From a checkpoint of a small transformer trained on Wikipedia: width 576.
Each number is 50 + 12 x the weight over the matrix's rms, rounded and kept within 0 to 99. Layers, rows and columns count from 0.

# layer 2 MLP down, 576x2304, rms 0.0204, rows 537-570, columns 192-287
50 23 46 57 46 48 46 51 46 36 46 37 62 47 20 49 29 55 33 48 50 51 42 69 44 56 43 51 70 62 51 49 34 39 44 51 72 44 55 56 47 23 71 48 48 57 43 54 47 38 59 47 46 54 75 52 34 40 56 69 58 57 55 59 53 46 55 57 37 43 58 49 54 58 56 83 57 58 48 57 42 47 51 50 41 42 45 49 43 50 48 55 42 42 61 74
50 36 50 45 50 47 54 47 32 37 44 46 46 52 16 43 46 53 44 52 50 30 52 23 42 42 52 52 59 55 55 53 34 46 52 55 55 73 20 36 49 56 37 54 86 39 60 55 51 81 41 57 44 37 50 42 39 39 57 52 45 47 37 58 50 56 51 50 52 44 67 57 40 47 47 39 54 57 45 56 25 45 45 71 44 49 48 41 73 49 47 56 48 43 45 49
41 33 45 35 51 38 50 46 39 49 44 42 33 56 58 37 45 48 53 56 52 72 56 57 67 47 42 60 64 48 53 52 41 31 54 50 29 31 68 45 26 35 36 39 52 37 44 55 47 77 54 57 45 51 70 45 37 65 58 53 61 41 62 43 35 49 34 59 46 40 48 45 34 48 39 60 47 26 44 49 48 31 32 71 50 43 49 35 45 47 41 61 44 45 40 68
47 65 47 48 54 46 59 55 49 50 41 57 67 56 38 53 53 35 51 48 40 46 52 21 48 25 50 51 54 79 48 55 54 51 51 45 85 50 42 57 41 55 39 50 48 52 51 38 48 67 53 42 45 51 35 45 38 57 44 40 58 40 61 48 44 56 39 48 47 48 56 53 39 49 62 65 58 45 44 47 31 50 46 41 37 57 46 45 81 46 56 73 43 48 46 68
52 51 42 41 46 52 36 60 41 54 60 43 31 65 59 58 44 38 47 47 40 37 45 58 67 44 44 31 45 64 51 46 61 44 43 47 60 46 62 48 56 70 46 39 47 65 58 88 52 71 46 53 49 53 41 62 38 42 52 38 65 39 60 29 61 47 51 36 59 52 49 54 67 54 53 64 53 47 38 45 52 59 52 56 51 51 52 54 39 41 51 54 49 76 59 39
56 42 50 43 38 54 48 55 54 50 44 66 53 49 51 49 47 57 41 47 33 51 68 34 59 48 46 56 24 52 47 60 48 47 55 45 54 46 44 53 66 47 63 56 58 17 59 69 61 47 58 68 52 62 55 53 47 85 46 48 41 48 37 30 45 50 54 52 58 51 43 51 57 54 52 39 48 63 50 53 68 46 47 63 51 54 56 48 49 47 47 53 55 46 60 40
45 76 40 45 32 36 40 39 37 35 42 40 56 41 33 39 35 74 29 46 49 48 38 43 19 66 38 72 68 44 48 67 51 36 61 24 51 91 48 54 38 44 45 31 65 46 30 56 45 38 38 42 31 63 85 44 42 44 55 63 43 42 70 60 27 57 53 38 40 46 59 37 64 66 59 50 57 58 38 29 38 55 42 55 39 43 35 43 72 38 41 34 39 51 32 56
53 54 70 75 71 59 71 64 61 74 65 67 42 70 46 63 50 56 53 45 46 46 52 56 44 47 72 47 33 31 59 35 64 64 51 74 68 66 35 44 57 64 57 69 44 54 66 64 56 57 70 36 69 49 50 63 59 61 52 72 53 55 56 27 43 57 62 54 60 68 44 43 62 49 69 58 45 42 63 74 41 65 59 49 63 72 67 68 50 67 80 37 63 69 68 68
40 43 33 25 26 30 39 32 39 53 46 55 87 42 10 33 44 69 44 53 72 36 51 54 28 37 31 25 71 50 41 57 56 26 58 35 49 31 62 49 61 42 39 39 88 40 33 40 38 25 36 60 22 61 44 46 41 42 55 46 51 50 51 58 71 54 40 29 46 30 48 34 50 44 70 71 55 38 23 40 43 42 36 59 43 30 32 29 60 35 39 67 33 25 44 63
57 37 60 62 56 53 52 53 62 54 54 63 51 48 38 51 51 52 49 60 50 34 40 24 43 30 56 63 49 23 45 49 48 55 37 48 32 61 55 55 36 53 57 55 52 80 58 55 48 31 59 62 63 74 48 36 54 70 32 44 48 55 48 48 32 58 63 69 49 60 52 58 67 67 51 61 47 43 48 54 55 47 57 59 72 56 52 58 65 54 51 28 54 55 54 62
50 25 56 55 58 58 59 44 42 61 57 51 56 49 60 53 57 54 60 40 52 37 33 69 56 46 53 32 64 44 51 48 43 60 47 75 63 63 41 52 51 48 56 50 34 42 50 66 51 56 54 40 55 68 73 63 53 59 53 38 51 54 25 41 37 54 44 74 55 59 48 57 62 25 55 44 45 66 53 49 55 64 53 65 59 71 48 63 45 59 55 53 48 56 43 64
59 50 60 64 56 51 53 57 53 63 50 65 40 61 54 50 47 57 64 48 35 45 50 61 60 63 58 41 52 37 66 52 66 62 47 74 56 44 41 53 62 44 64 64 34 67 57 70 68 48 59 52 67 37 43 56 67 54 55 47 56 48 52 53 41 47 49 53 55 52 58 52 28 62 37 60 48 60 56 60 67 65 66 38 38 65 57 65 48 57 62 63 55 59 55 88
55 58 45 43 52 46 44 55 35 53 36 49 51 65 74 43 52 19 43 56 56 57 41 33 68 43 39 67 43 51 56 57 37 41 54 45 42 48 21 52 27 43 41 44 75 26 49 22 50 41 57 64 36 37 67 43 46 31 65 64 50 59 58 45 06 59 47 60 39 43 59 45 21 62 55 55 54 18 38 36 57 53 50 21 49 46 45 46 64 42 52 45 39 66 43 23
63 45 59 58 57 54 58 68 55 61 57 59 75 55 63 59 58 60 46 52 47 38 61 77 42 46 56 71 60 36 54 42 48 58 55 67 27 59 50 61 54 33 57 63 63 41 58 43 48 56 55 53 59 16 63 64 62 60 53 53 45 50 62 47 27 47 64 61 60 58 33 64 32 33 09 34 56 48 57 74 72 53 54 67 55 62 61 62 24 54 59 78 60 62 53 26
60 50 60 55 63 62 66 65 63 58 73 56 32 59 76 61 60 39 64 52 49 40 58 26 55 51 63 49 49 31 49 59 58 58 51 73 42 60 54 63 51 21 64 63 43 14 64 67 56 52 69 57 56 61 36 66 61 31 56 31 55 49 44 60 69 51 62 65 70 66 69 53 56 63 30 50 46 34 65 66 66 70 67 68 65 55 61 67 47 53 60 49 62 54 60 18
55 53 46 50 44 52 39 43 54 45 46 42 63 56 45 37 60 18 52 59 36 42 61 55 57 58 51 46 28 25 54 39 46 38 39 43 60 66 38 54 48 47 48 47 47 30 44 30 42 58 51 55 54 58 54 43 37 45 48 59 48 53 55 41 09 34 47 48 45 45 53 28 57 43 59 53 51 48 48 39 51 39 33 75 46 43 46 37 32 43 48 47 43 74 42 12
56 45 53 58 46 54 51 63 57 61 48 44 42 56 65 53 55 36 54 60 47 59 51 77 67 53 55 57 37 25 38 60 51 53 44 65 63 65 36 44 56 46 59 51 79 44 50 51 47 38 51 47 45 68 26 53 48 59 42 49 57 54 65 57 63 54 47 38 54 55 38 59 60 71 76 27 53 60 54 47 47 44 54 40 41 41 52 49 42 47 48 14 63 54 60 42
64 28 57 59 53 56 52 49 53 64 51 56 53 40 18 51 43 37 54 48 38 66 49 24 41 35 50 53 57 61 55 31 56 52 54 42 60 64 43 43 24 68 47 50 39 49 57 60 48 62 54 48 44 45 36 54 42 68 43 63 53 48 39 54 48 55 43 36 50 49 64 61 34 57 66 31 58 46 55 61 29 56 57 52 63 57 49 46 43 55 50 55 47 40 42 44
43 81 43 37 41 38 51 39 45 47 48 44 28 33 45 46 57 49 39 53 64 52 46 36 63 62 47 65 44 42 46 52 49 47 57 47 44 48 46 45 63 48 50 35 48 69 43 65 38 71 61 37 40 63 32 48 43 39 55 42 47 63 90 34 61 54 47 40 37 51 43 38 41 51 71 51 35 48 44 25 69 49 42 63 50 39 42 40 48 37 46 62 36 36 45 85
43 57 49 33 43 50 54 50 51 35 46 51 44 51 54 43 52 54 44 42 70 59 30 57 56 59 46 44 68 32 50 62 50 43 51 49 54 43 20 49 55 44 45 33 66 60 43 83 42 80 51 57 51 57 30 47 46 66 50 42 61 40 35 48 28 52 50 58 61 44 74 46 40 32 62 52 48 45 53 49 60 52 51 41 59 42 51 53 49 41 45 35 49 46 49 63
60 37 48 45 47 52 60 45 46 47 62 51 73 55 48 53 44 37 47 55 45 21 51 36 44 37 44 54 39 58 51 48 66 48 63 58 26 47 60 50 49 49 49 38 64 34 40 13 48 20 47 53 61 45 77 50 54 54 40 59 31 45 52 35 51 64 48 60 54 50 50 58 40 44 44 57 43 35 47 51 53 55 50 36 52 37 50 48 56 55 47 43 51 27 46 42
40 60 40 58 50 44 38 41 53 49 33 44 56 61 58 48 57 26 49 61 49 41 58 25 54 46 40 58 24 75 54 39 44 48 61 43 53 53 49 48 28 51 59 42 43 35 37 31 59 26 43 48 48 99 50 50 43 46 61 54 52 49 65 47 53 60 44 41 50 39 57 43 50 15 37 66 52 61 45 52 74 51 43 60 47 39 40 43 64 45 58 50 41 29 50 35
50 76 46 47 48 42 34 36 47 51 45 59 39 53 25 43 50 38 47 60 51 50 44 69 28 50 47 52 51 41 41 60 53 40 43 47 59 67 65 41 46 24 40 46 46 71 50 60 42 40 42 60 43 32 31 43 45 63 31 49 51 46 53 45 58 33 37 30 58 47 33 34 21 50 68 50 51 55 43 47 38 36 48 46 46 33 52 48 55 40 34 84 47 46 38 68
56 42 42 39 40 42 43 30 61 43 64 43 49 48 36 51 41 44 41 55 45 51 42 01 21 41 45 57 51 56 45 59 39 36 42 40 67 57 64 46 42 60 37 37 66 65 52 52 46 74 46 48 47 38 64 37 48 51 54 14 44 40 31 48 53 55 36 44 43 48 59 46 58 39 46 67 55 57 34 37 60 44 41 41 62 43 45 44 67 42 33 52 38 39 44 53
44 28 43 65 54 42 50 39 59 44 43 66 72 58 34 54 52 37 51 41 53 42 46 52 39 42 53 50 28 50 55 50 67 53 52 44 10 35 45 36 27 35 37 48 33 29 52 40 56 60 61 55 55 43 49 49 57 54 44 73 59 50 44 47 28 28 57 32 54 50 43 50 47 48 42 40 53 50 52 59 48 64 61 43 43 59 48 46 69 40 52 40 58 53 52 16
66 45 62 63 57 67 55 61 59 57 62 50 55 49 46 57 57 55 55 40 57 43 56 51 62 46 59 58 55 54 62 62 59 56 62 50 68 37 46 53 84 40 60 60 65 37 61 43 49 28 54 55 53 35 72 56 53 73 60 66 56 50 53 59 29 44 61 50 49 58 43 65 39 54 52 54 50 36 58 67 55 66 59 33 53 59 56 59 50 58 60 32 60 38 60 23
53 57 57 54 48 62 53 55 41 49 54 62 49 59 62 59 42 46 47 40 67 63 54 56 71 26 58 67 53 49 48 48 47 54 57 60 40 48 66 52 50 47 64 58 42 26 62 55 52 50 46 53 54 48 46 62 49 49 50 67 42 42 44 27 35 59 55 56 46 61 55 53 46 38 53 34 55 57 61 58 52 49 64 38 62 47 57 64 56 52 54 38 50 60 56 49
54 54 40 50 48 55 53 54 45 54 50 52 33 59 34 54 55 33 48 42 58 61 54 33 33 36 54 46 53 77 49 40 46 56 60 74 50 29 77 53 47 59 58 50 39 44 49 58 48 51 43 40 57 51 66 46 56 50 39 39 37 56 38 59 51 57 63 56 52 43 42 63 36 48 67 71 46 57 50 38 45 42 62 54 49 42 62 50 39 53 41 57 50 34 50 47
58 60 58 51 53 56 48 60 71 54 60 60 55 76 33 58 46 37 47 48 40 45 46 68 52 51 56 55 50 53 44 34 37 53 56 66 48 48 73 44 60 49 64 51 37 45 52 69 58 52 55 36 61 60 51 56 60 54 40 32 45 63 42 50 49 51 57 61 58 50 40 50 67 34 60 62 58 35 59 62 59 59 60 28 53 51 55 53 37 56 55 53 68 26 55 80
62 63 48 43 46 57 53 51 53 39 46 39 45 60 78 49 60 38 47 50 39 61 54 47 70 56 52 43 44 23 57 40 52 56 38 50 56 50 42 53 31 49 42 43 45 51 52 64 51 56 50 56 47 86 47 49 48 52 57 28 42 59 36 55 65 57 45 60 42 54 40 49 40 21 42 47 51 42 52 39 55 45 58 73 40 44 55 55 58 54 47 52 44 44 51 58
39 64 42 37 39 35 39 47 43 31 30 38 44 28 25 33 41 29 32 45 24 51 39 60 23 39 35 53 40 33 42 37 59 33 34 27 28 31 27 44 56 33 24 40 36 53 38 35 34 20 41 28 35 31 27 19 36 31 32 25 38 34 38 42 67 35 46 32 26 35 23 41 19 22 45 38 44 35 42 39 37 30 37 44 45 34 34 39 41 39 36 39 35 32 45 00
48 34 48 50 46 49 36 43 42 41 45 55 54 43 50 46 45 26 51 47 45 60 54 10 40 27 43 40 43 38 42 49 56 40 41 39 54 50 45 46 40 23 46 41 28 45 53 45 52 84 37 43 48 33 64 47 39 44 43 60 57 50 36 53 32 38 45 54 53 48 64 32 39 52 41 47 51 50 43 40 32 49 43 55 44 45 47 51 49 52 38 41 46 41 51 33
60 52 52 41 43 53 42 48 61 50 35 47 66 42 47 53 48 59 53 57 25 61 57 57 49 65 45 61 40 46 59 53 59 54 50 41 59 47 43 47 61 55 42 46 23 56 54 64 49 50 53 57 48 59 49 40 36 37 65 50 47 57 51 52 33 48 51 50 41 45 66 57 21 66 49 37 56 43 38 54 66 55 39 48 59 51 50 49 79 48 51 33 46 24 51 26
40 21 45 56 57 51 44 52 51 47 59 53 43 58 44 51 34 52 39 63 58 45 71 56 70 56 43 66 38 38 50 60 62 47 60 67 52 50 38 56 38 54 40 48 49 32 52 74 70 36 45 57 51 40 65 54 57 85 44 38 39 65 58 53 45 28 42 43 55 55 42 46 57 37 63 52 62 73 49 44 74 54 48 43 41 48 48 49 52 51 53 35 51 36 43 68